config = dict(
    num_attention_heads=3,
    intermediate_size=256,
    hidden_act='swiglu',
    norm_eps=1e-05,
    rope_fraction=1.0,
    bias='none',
    tie_word_embeddings=False,
    init_std_up=0.0484,
    beta2=0.95,
    lr_head=0.00642,
    warmup_steps=200,
    schedule='wsd',
    decay_shape='linear',
    final_lr_fraction=0.0,
    train_tokens=149600000,
)
Each number is 128 + 24 x the weight over its row's rms, rounded and kept within 0 to 255. Layers, rows and columns count from 0. Numbers have three digits each. The size before them is the row's rms in percent of the matrix's.

# layer 3 MLP gate, 256x96, rms 0.22, rows 29-96, columns 0-95
104:126131142127122194090137116117118143111118128114111116120146095083138109150098117162158088100113106164120098146130115131129161145134113135093099121117127096105102086106139104172104167141119126140094147114097150123084119166136141146143170178109126123159065107155138098156132120118121111131
107:109156117120131119118138127180149101096108129124087157167116125183103135167132115127125120142122115132117179101170140126126131095146124105138142124127134120101091107138140107120121139149124108135086153112112135143115144189120147128095073165118096062101122160159136116100167118164119139108
098:110125108145094142163128157146138115151118101130117137151135091112147107168127138145165125128120072145145110136100126102153127161174143125115120135136098139170167140118140176114123092098097134121112136086088151118170090147163148132108090140091130081095137118163132148132109117117133181106
094:119128126152101124130159133145155121106113131125123132117118127101142131118163124103126131128101113142157177106140086120171131080150086158167088130104139113096175108121098124145126133150110169126159125117116155132140178157157150117136095154110122101066147127088120137083162077154129130130
099:175148152132116099091110157162126173146115127150111126135142112150168108114157130141103125147098161152107134141109112135125162112154141117131110154095127131087154105122128095156164129168129134173136116129142132157090169155158112149141157126128133088139147112113179120116135129153080196121
091:160091127147104174140098124115153120190096141126101096117121127131156114127126095076109137126155123124100112118145149179174104083092129163114139138106132141128070160100115103165120141133102124134109144109127109117142081094108123088108124147141121133137131130141165087093098132129120139147
096:153121107123147111148108133111127134107150104100164120162113108173134151143161127132130107139144150088129102114102139175113167099109158132135167144151120125137102161163107115096130131099134113080077167108113086127158165176150130109102124168118139166114086123138099138106091154134113130120
100:118125149140100101096123144099137093159114099120109137089082149135114147122132111105164116135100154128173161128151148112156135142117174137098127110131153192146118154093100139137124132148148103129128122083069096088135166100111152136069114135139157126127135149164152130129107119113135106106
105:134107152126159152143118160142137084158119112128062175111108129136102074125159156087126156125117151135149167127120132125158080116109089133105164121096090140143109075123114133107128116144094130083129108130117135133116096128112112129100067094102145113144107110105133137111132123114097136149
089:110088147144123119111112154108145134161151174132102105088113093142137130155085116124102120114139131161083073149098116161129116139084123112114125096161097140131145084093174111130154135146124148122117100185156137152123129103178159119099134124088142125154105097131117135134137132147112150103
110:127163085135125131123115141124201132168142159163104155098149101128132152146120077125093146091126136114129120115090126141126140110116135120130163111141165077105164171110113126115127145051129137120150149155103091103122140138132147168147137136103115153112122107150147152115157144160134143118
116:144170111104146101138093092140143114109119098105107139084127134095092150136209118120136156127146148106108120129130117153104131143097090128164187142131096137123087165097158111175150113165140132172136135144137129120172110124161120143149127138105104095127133144120139111122136110156122113100
098:091134140146112150138131117126131122130148153143129118110122118102092121143115158167097143132135092106123136146159161081131111144155123192116162134114123104135105213111101087115177172137111148166133134108114139121139119134117126112143109116084103114099136112121150165115173089157122111101
092:145151152153131143109047154134177130125120131119129137107148121108166163105179066114116115142161090131137146095091144138132135103169162141137119099113153176130121121133112123101123131083133098141100145139117137142106098091156161139151147163111120162123125144135114096107131135136104113148
099:152166103143103123114121145130141123144173151151095108102110141127110112190087169140110153110129136120125105118117106108064100123115143116149134119152123093132118148122121120109152127114121122100074091117150148176155153149114159105174129128124145117091133161143163154104131133128124187092
093:125160135094129146092137090148119133111141160145124137126101061100145123147102121132146132146133145113115160083112110139143159162175143125118153108137112106105131144093166132098143122110109093165136147189123125181140164127143121103133136117076133111108090148157151140109121098113135124175
110:108104141129139168129140134107122091113134142140137127114105152111071168080094122095151087120129120123145097119127135091131127109159134109104113142067121162154118150096118141157134138088104150085086099120150134154113122129091156161107122103125104107151138162113128138083146132076151101132
092:109153103152147128102133117142121128149130121148103115127163147190130118105130119144124116148166110119145085149153134113148163128114141158125159137141133128118112138132096098150105145090108095134162099096173109210136163139099125176138115101146081139087143149101127120130122098160150154130
088:105123115164110139133130099108168153115175136149107112144124134125130102122097123140094103104116095131123083158107136132134152153149124120137176106106095130156173118126146129086119099106111136114117108114115150137171115159147075112115134177135150150144172117159189119100118125134100134183
100:139135140126136119136136145086098160123117081153111140095106129185154132100162134115093119121134090175145124155084121138079117124095094096116146177139140175137114127099185109142148125140125127120133107082115118116124159105166119138120183129129105109104143140122163157123123134157117126105
100:158144120110123160128138163112156114132117138123162105146109152128088111095110131131117154098111094170180129117146146100147122176134130104148133122138122159142146060135113085170127071129166109100165110148116118130123126133122165083123142126126132090152128150114134136173135120133124175091
105:109141147177147114079136145132158143102116129122085108167141109091112110100151135136094116102158121078096111104108109147090110127152121131165138116107123102168160142144099101139188136118158116112124123126105095178120156173170144132126110129128118105107156151109139114146133125124099089146
107:139146148113140161164109113151182120108165119134141138124136108105117132119176180159102086152132123112151112115127089144095134129115113104159128131170185143147131112134120083119081098145134179102108108130099073113188117151142115158114120129143143133127113133110143108128140139126153150152
104:148106162142138157118105085127092124104122148122139135130138137103076126117162143125152108110127130139150124127177131112120110168138144127161128126122173103162093132132089088143118145114148107125169160076096127130154114122086116203164159153138155124150143102119124139103141089091145134118
087:141144123155119148132165098117090116114155120137133088099137122115118095145116116124131123146086102143107155140104146115083131180131139110139157131075122099106117131080135131109144122137109135148140147107098120107144118179092137145150061118085127106153163170137166171118126086101127107124
105:141059144110103169131147108137110162141141139106090131156140113147127097118130151162115101117165176127144156117137149114141104120173078093106148123109151135106151127138110097123115173117163114113148184133117149120129166125125140101172108100143091115106124146156124168112116154146121152112
097:163106158151127124094167097135158151143123136163133128115130128120154161147114174110137094127150144127114098129130123076144131154122119117125175157156135130082110155108157175164133174113126145129108169139100127148119143125154156167163159133114152136143155149076116096101151095107098118112
104:103136114127089151135112120141145114099132113108124096116124130128151136168121104123168128143109107133144061174159100103099162133124166086101153154131151097185156149124107166091122170131118105130152129167154142113107108130111095143143117131163153167128129153160150135117138138149144150086
098:135107156090154130134168114168142136152101121141046114055133134138156152115130117124107114187126153134134177098108140092132115133119154110166121132123169128144118127102139139120147153141106148146162148132128134123079111117127104133148085138138124152133157124134141138086129140117149121077
104:129136133169118110138161142120129150143142138140162122115143133124097109148140092091079087136139158113115067098158076105152145116135125103142190151136116085110095087138135125126097148118171126126099139103155118107132123131158138147097085121116153156146100150152164119111142106131146096103
111:127129123152108122175122146097167146150140136155098120140143101074111093163134140096143151181144174135135114126124125138141143097082087138097112130129094125129106179107137118130164158136142135134138079106108132106133136076124128132100097122076163101121108114096120139112116153111165149118
097:158152121096119146158122160128149141140098106111172163100128151087124152145143075140132109141133095126128152133111130146160123184160141154091105143140133097151145149115122130158121100118112107146152150130139076163150131120107137136173117172157095161093145146090151165107104137140127160106
098:086152112135107096143200129133120143144111097133157115149157106144091148137115136130118130147118110145158085151090136107108136119120128153118203126106142114109131107137131144136069127123097166094122116093146136106091159143136089124099111130143124157119129161135096118160172157120119101101
099:150103133153140151162104152105126158163140173160099120131108123150159112140107131144156127107111130136091125093138129124125161101125161117180148111130157092136139120117155145146158135151142154087107086150108104137109132117167109103145110160183125101094125080155130111079109101094127129099
090:120138110116144192092101121115099067093132092139107136116152108134110099138127101150112094149129159100106135145156136152132117151064103124125155116129099139127129128164090170112134151138146098095144147145113146139138155132145092136121160145118173079107128137136134119149153099165095143098
099:112096089122127091129105132137153078088150140096161112103137144152154103156158137167167081138139144130142115161090148096119112132132084109118169142115101182142124136143097167094135098157133106139104110150105123131156121118138171163133111134086121107100107134089141127128115104125130134150
096:120157112116117100062082087136159121116118111107147166141132115130136146122115114156153100101115184134147159114118102110135172179123133106150151139156163125127131146157111099127118138144142179178130130127084119128165144151145176145143136102114129144131136154116083136132167148110119118100
088:134108093163112137138085131159128107125108126108064077144145147089165128141182106125114128158100129170137127184130094120159174088150157131134151120122118132145127112125141140080135080102139113131122157101135130121173106102077149143094130151115109120137130129105106127115135125139127137104
094:135182122132111111113145149113145118141129101158143167120125105153117119162157128129147146126123163163123113134187119110118110133108110144125173169139136107137158112095105089155112092162074127126131144163161106124109099165137137151134156138117167109135124111106127113156177115155112081077
091:145140113123114158151176168070131118143101134100096138107113103140104139139137149136063114146144139127126119129100158111130137121141125114110127175136100099158133087113073139126149126123116144149101177131100081163150074130144113100129115166127143130159096140118105147151149103115139162153
092:149146112112141113131124155092108102121160125114111186128100113123128071130116173157146118128090104123140104171117154167128163138132099123143128136136101088116086127137126140137154138131101146129156133118127147093115156144174148101105131141133164144109120165135159102130149191122082078146
088:106134130107114157137134149146143096124109137118150163110120084151094094130106137100187144136133135113131114132120149088157123121126136101112112123078113134180139145084092121138114069148119101127099175178117139116133144147154105087109140111139129139167114112091101086106140131176127108124
093:122119162111110165128166094156113100153122127162090088090137134095109100140097107104132150119132107121207107141119095136126151145128138118113127137089124149162155112104139163157151130174124136103124181118159146110111155105149132162101137123104157140150088105109164128115113112157112133135
093:133174132111130125108156107145097125179147116185091142154169093091138133146142130118093120176146117105144131116118149105123149148099146191133122114107156130125109139095126119154077141100134104161109132134107100123126129117153123112101089128094163116137138120105107165146144144151142178094
098:100151063156144135130107122143091103119124148152109138105126115143115098156141117121171129130103121143134099157123143171144118144115147101095151151142097127103154106132128155158126131099100158126132115149119151126111120099119118134140087109123154099074128127193152135067133183092094132119
085:094095105141124080130157132118105120141127097162142137108179114141191118154133140169111080148102174189137119154169105132112133092128115108152137116132140116165142119146131155120159113154111128099102133087162135129120136139112123172148123108132119145139089142116099148093087132101135141132
098:149098100104139130169141128120129097160147140144116109153112116170123127151137102142094114115148138122117130117117107171145132109119147138105129117146127157152143090112048152092129135098106126087084151140117128154134122157163120134106090131165119103071119123102115160077179157138129118113
110:137081143121170149128165140149129100097161093105137115133100155124170135157129150107159116127130175139142118137129119109109131136163109118133107161122095113166160125126161115099160127140127139138109149065121104139161139145125169127099123157157095087137121148129159135092133142090189106150
098:132130131139131136151098154169137107148092128124147121165105117131204095091112129137160150108109135092092126146166143117117103114123093121134129111063096108133142137142128131137107118146128101114114101098139150165162103151116069119149106096126161103121144132181096155135108107124132161117
104:142163139118185108157123136126134094140157169106113138134145125114157149134135153098129129139171132166100106115110105184101142108156153091188136158122152125086122117107123141136152128117157135098132162134118113122108145129122148144140177141117154125100097099158138182128140088141089162134
099:175051110128103116143146173068097134137166136106142099115144129119139141092117138136108122121142154141138123152102102102122123111124127082125166124117106173090125085166141125121107143128131092139113119147122133132119100109125118076100099117146135080130111139168137126131160149122093165116
090:127137104172104092140149124069122097115120112141123129151165138093137105126159096126109134125131146101172132137085118131154150126134120104161166145127108144114122089123078145159150194090146096156155135144137119145113170125125148137145105166134139139131130107148165137153113169152107092103
110:114115158135128149140139107166122142107149159097139146166176147157136167134114098133107110168141147148123130099078159132145143181106137110115136162129138156119139113184125122138135113146107155152142145089113128123134125091138169135190160174127087132106130115142089145136111138108107161101
095:121125140107176107120151141156115114170112094105149098112115158136167109084150150108136161184102156120110122118144131146148150103128164181116166148148111117109153163122106134121099130104094111095157124116115131136176093137126096095128108149158154121122168124116107156152137114107114157163
101:142093143109189122159129086059129150172108105160149117156081111091136146133154116139142155155105133092142112121096138117145144135166144119131160124129138115157073160091142136127142132129156100132128147099114129133123124146120143126127116149137100148119111181110094169089136122163104135122
104:145098128117134165123097060104147124114116081154114094115116100121083138104117116106167145087116112151132106137107085175131162096150129128124160117121148137110154111119120166136115138150105202091107113133119119095126146129133128090090129113102112139118123089131144148093131124149151105144
094:173160151099154126104140163137169136094131116125087126110118124155176081134156098103130154101168124121139110064152156154152109128134119125130133137130095116128134130118134117104125110138167104102108140118163121106103127106105148067164125103077143108112115098125130107122103153106131159164
095:076073172103135086149151112116155094124126134103135119154143109164122109130129152161141111143135129148087119120116135117150168149149120125101162105140100132125096110134075114125120141115131147155110136135156144153162123119115135128128107098086127157118046126100166119154104169133108150107
103:146117125111097148119139152135176166093149129098125126171128159147130114101122115173078117122165125116120168130099131113111117141132142114131172095135137124076132120160102160147134156108089117140107126129086080154139168111070151139165128127102118129132133181137101133093119154135150122122
100:090119062145102130120101082123126082117140093110115110079094104126149116179103165133162144113132115158155103094147169113099150137132138126095129138095149091120150129106151103120112150136118134107115085151113124099125095130125174110151116121099129135124138149124087155112135156147135125171
096:129119077204129126114126087128139147160130149137113120165125144090112123126138061157142105106141149127126138121116118140112139154144135109083124165144153113154101142122133120148195154124117136128130118107121127148151106177095159134131094111099109098124160120112095148090128155155138084129
104:153171158112117090111105124115161161108120144156139135116097181116143151131106120124136134163115114136116100124108138146124143106121159110117127087171147141111077092143113157158143104106135163129140118130133109082139161168126090154166101103099168113112127097154091115180117109150113155131
102:143097118132168115165134149101142154105144085158118154107118131107169109154104125115155127107103122134141085082131121135118154089163146107130095126177189089179141097118125133141127140126137129141115119159116146126077113126085183121138111095134118139139180137137098143124145109135116132108
108:108135147111106130103103131117176150128125123100092186144149161131122130132106112129097142107133141107121126100174152109141086164136168132147138126112132120083176101120142119132103171156142094137180111117153100109104148141165102139136135120095102107120127150157142139169180121102153103162
096:157163124098079139133131099116156103130086097157131130118161131137133122142154105138170140119117091124077147104147138160141161158132145133115149086109110155075146174127098151115094126129110084100127128102130094081144128133152129122107154104108119123140128129090142148084137126127072145110
101:121153127114135114111120119149153101127151168144118106129089125145125118109144137149145137145108112124150103079124060162138080104157146123110080113124123097108090111132127078090114125110179088122130106127091170125107157107099112154104083095096153142124134128150147121129168151116125119148
101:126137138149068122122123099155092148107099102106081156118124094112112149107122110138117132171163108126125187121092121099102155137109093152108133157108127140112132120130128099133167141078068124118177129110082117108116134139124136143140127165115143109099137137122143152121131149177149090144
098:120166066162133148128101109117118150163170179155127137124161128157128128125158093152096115097173144104090115096123122124149092155121125151122135124115091134124118134082088066130091133093133117126142132138127093142146108144162076133130149131150102138122133128150091097141153120126113140142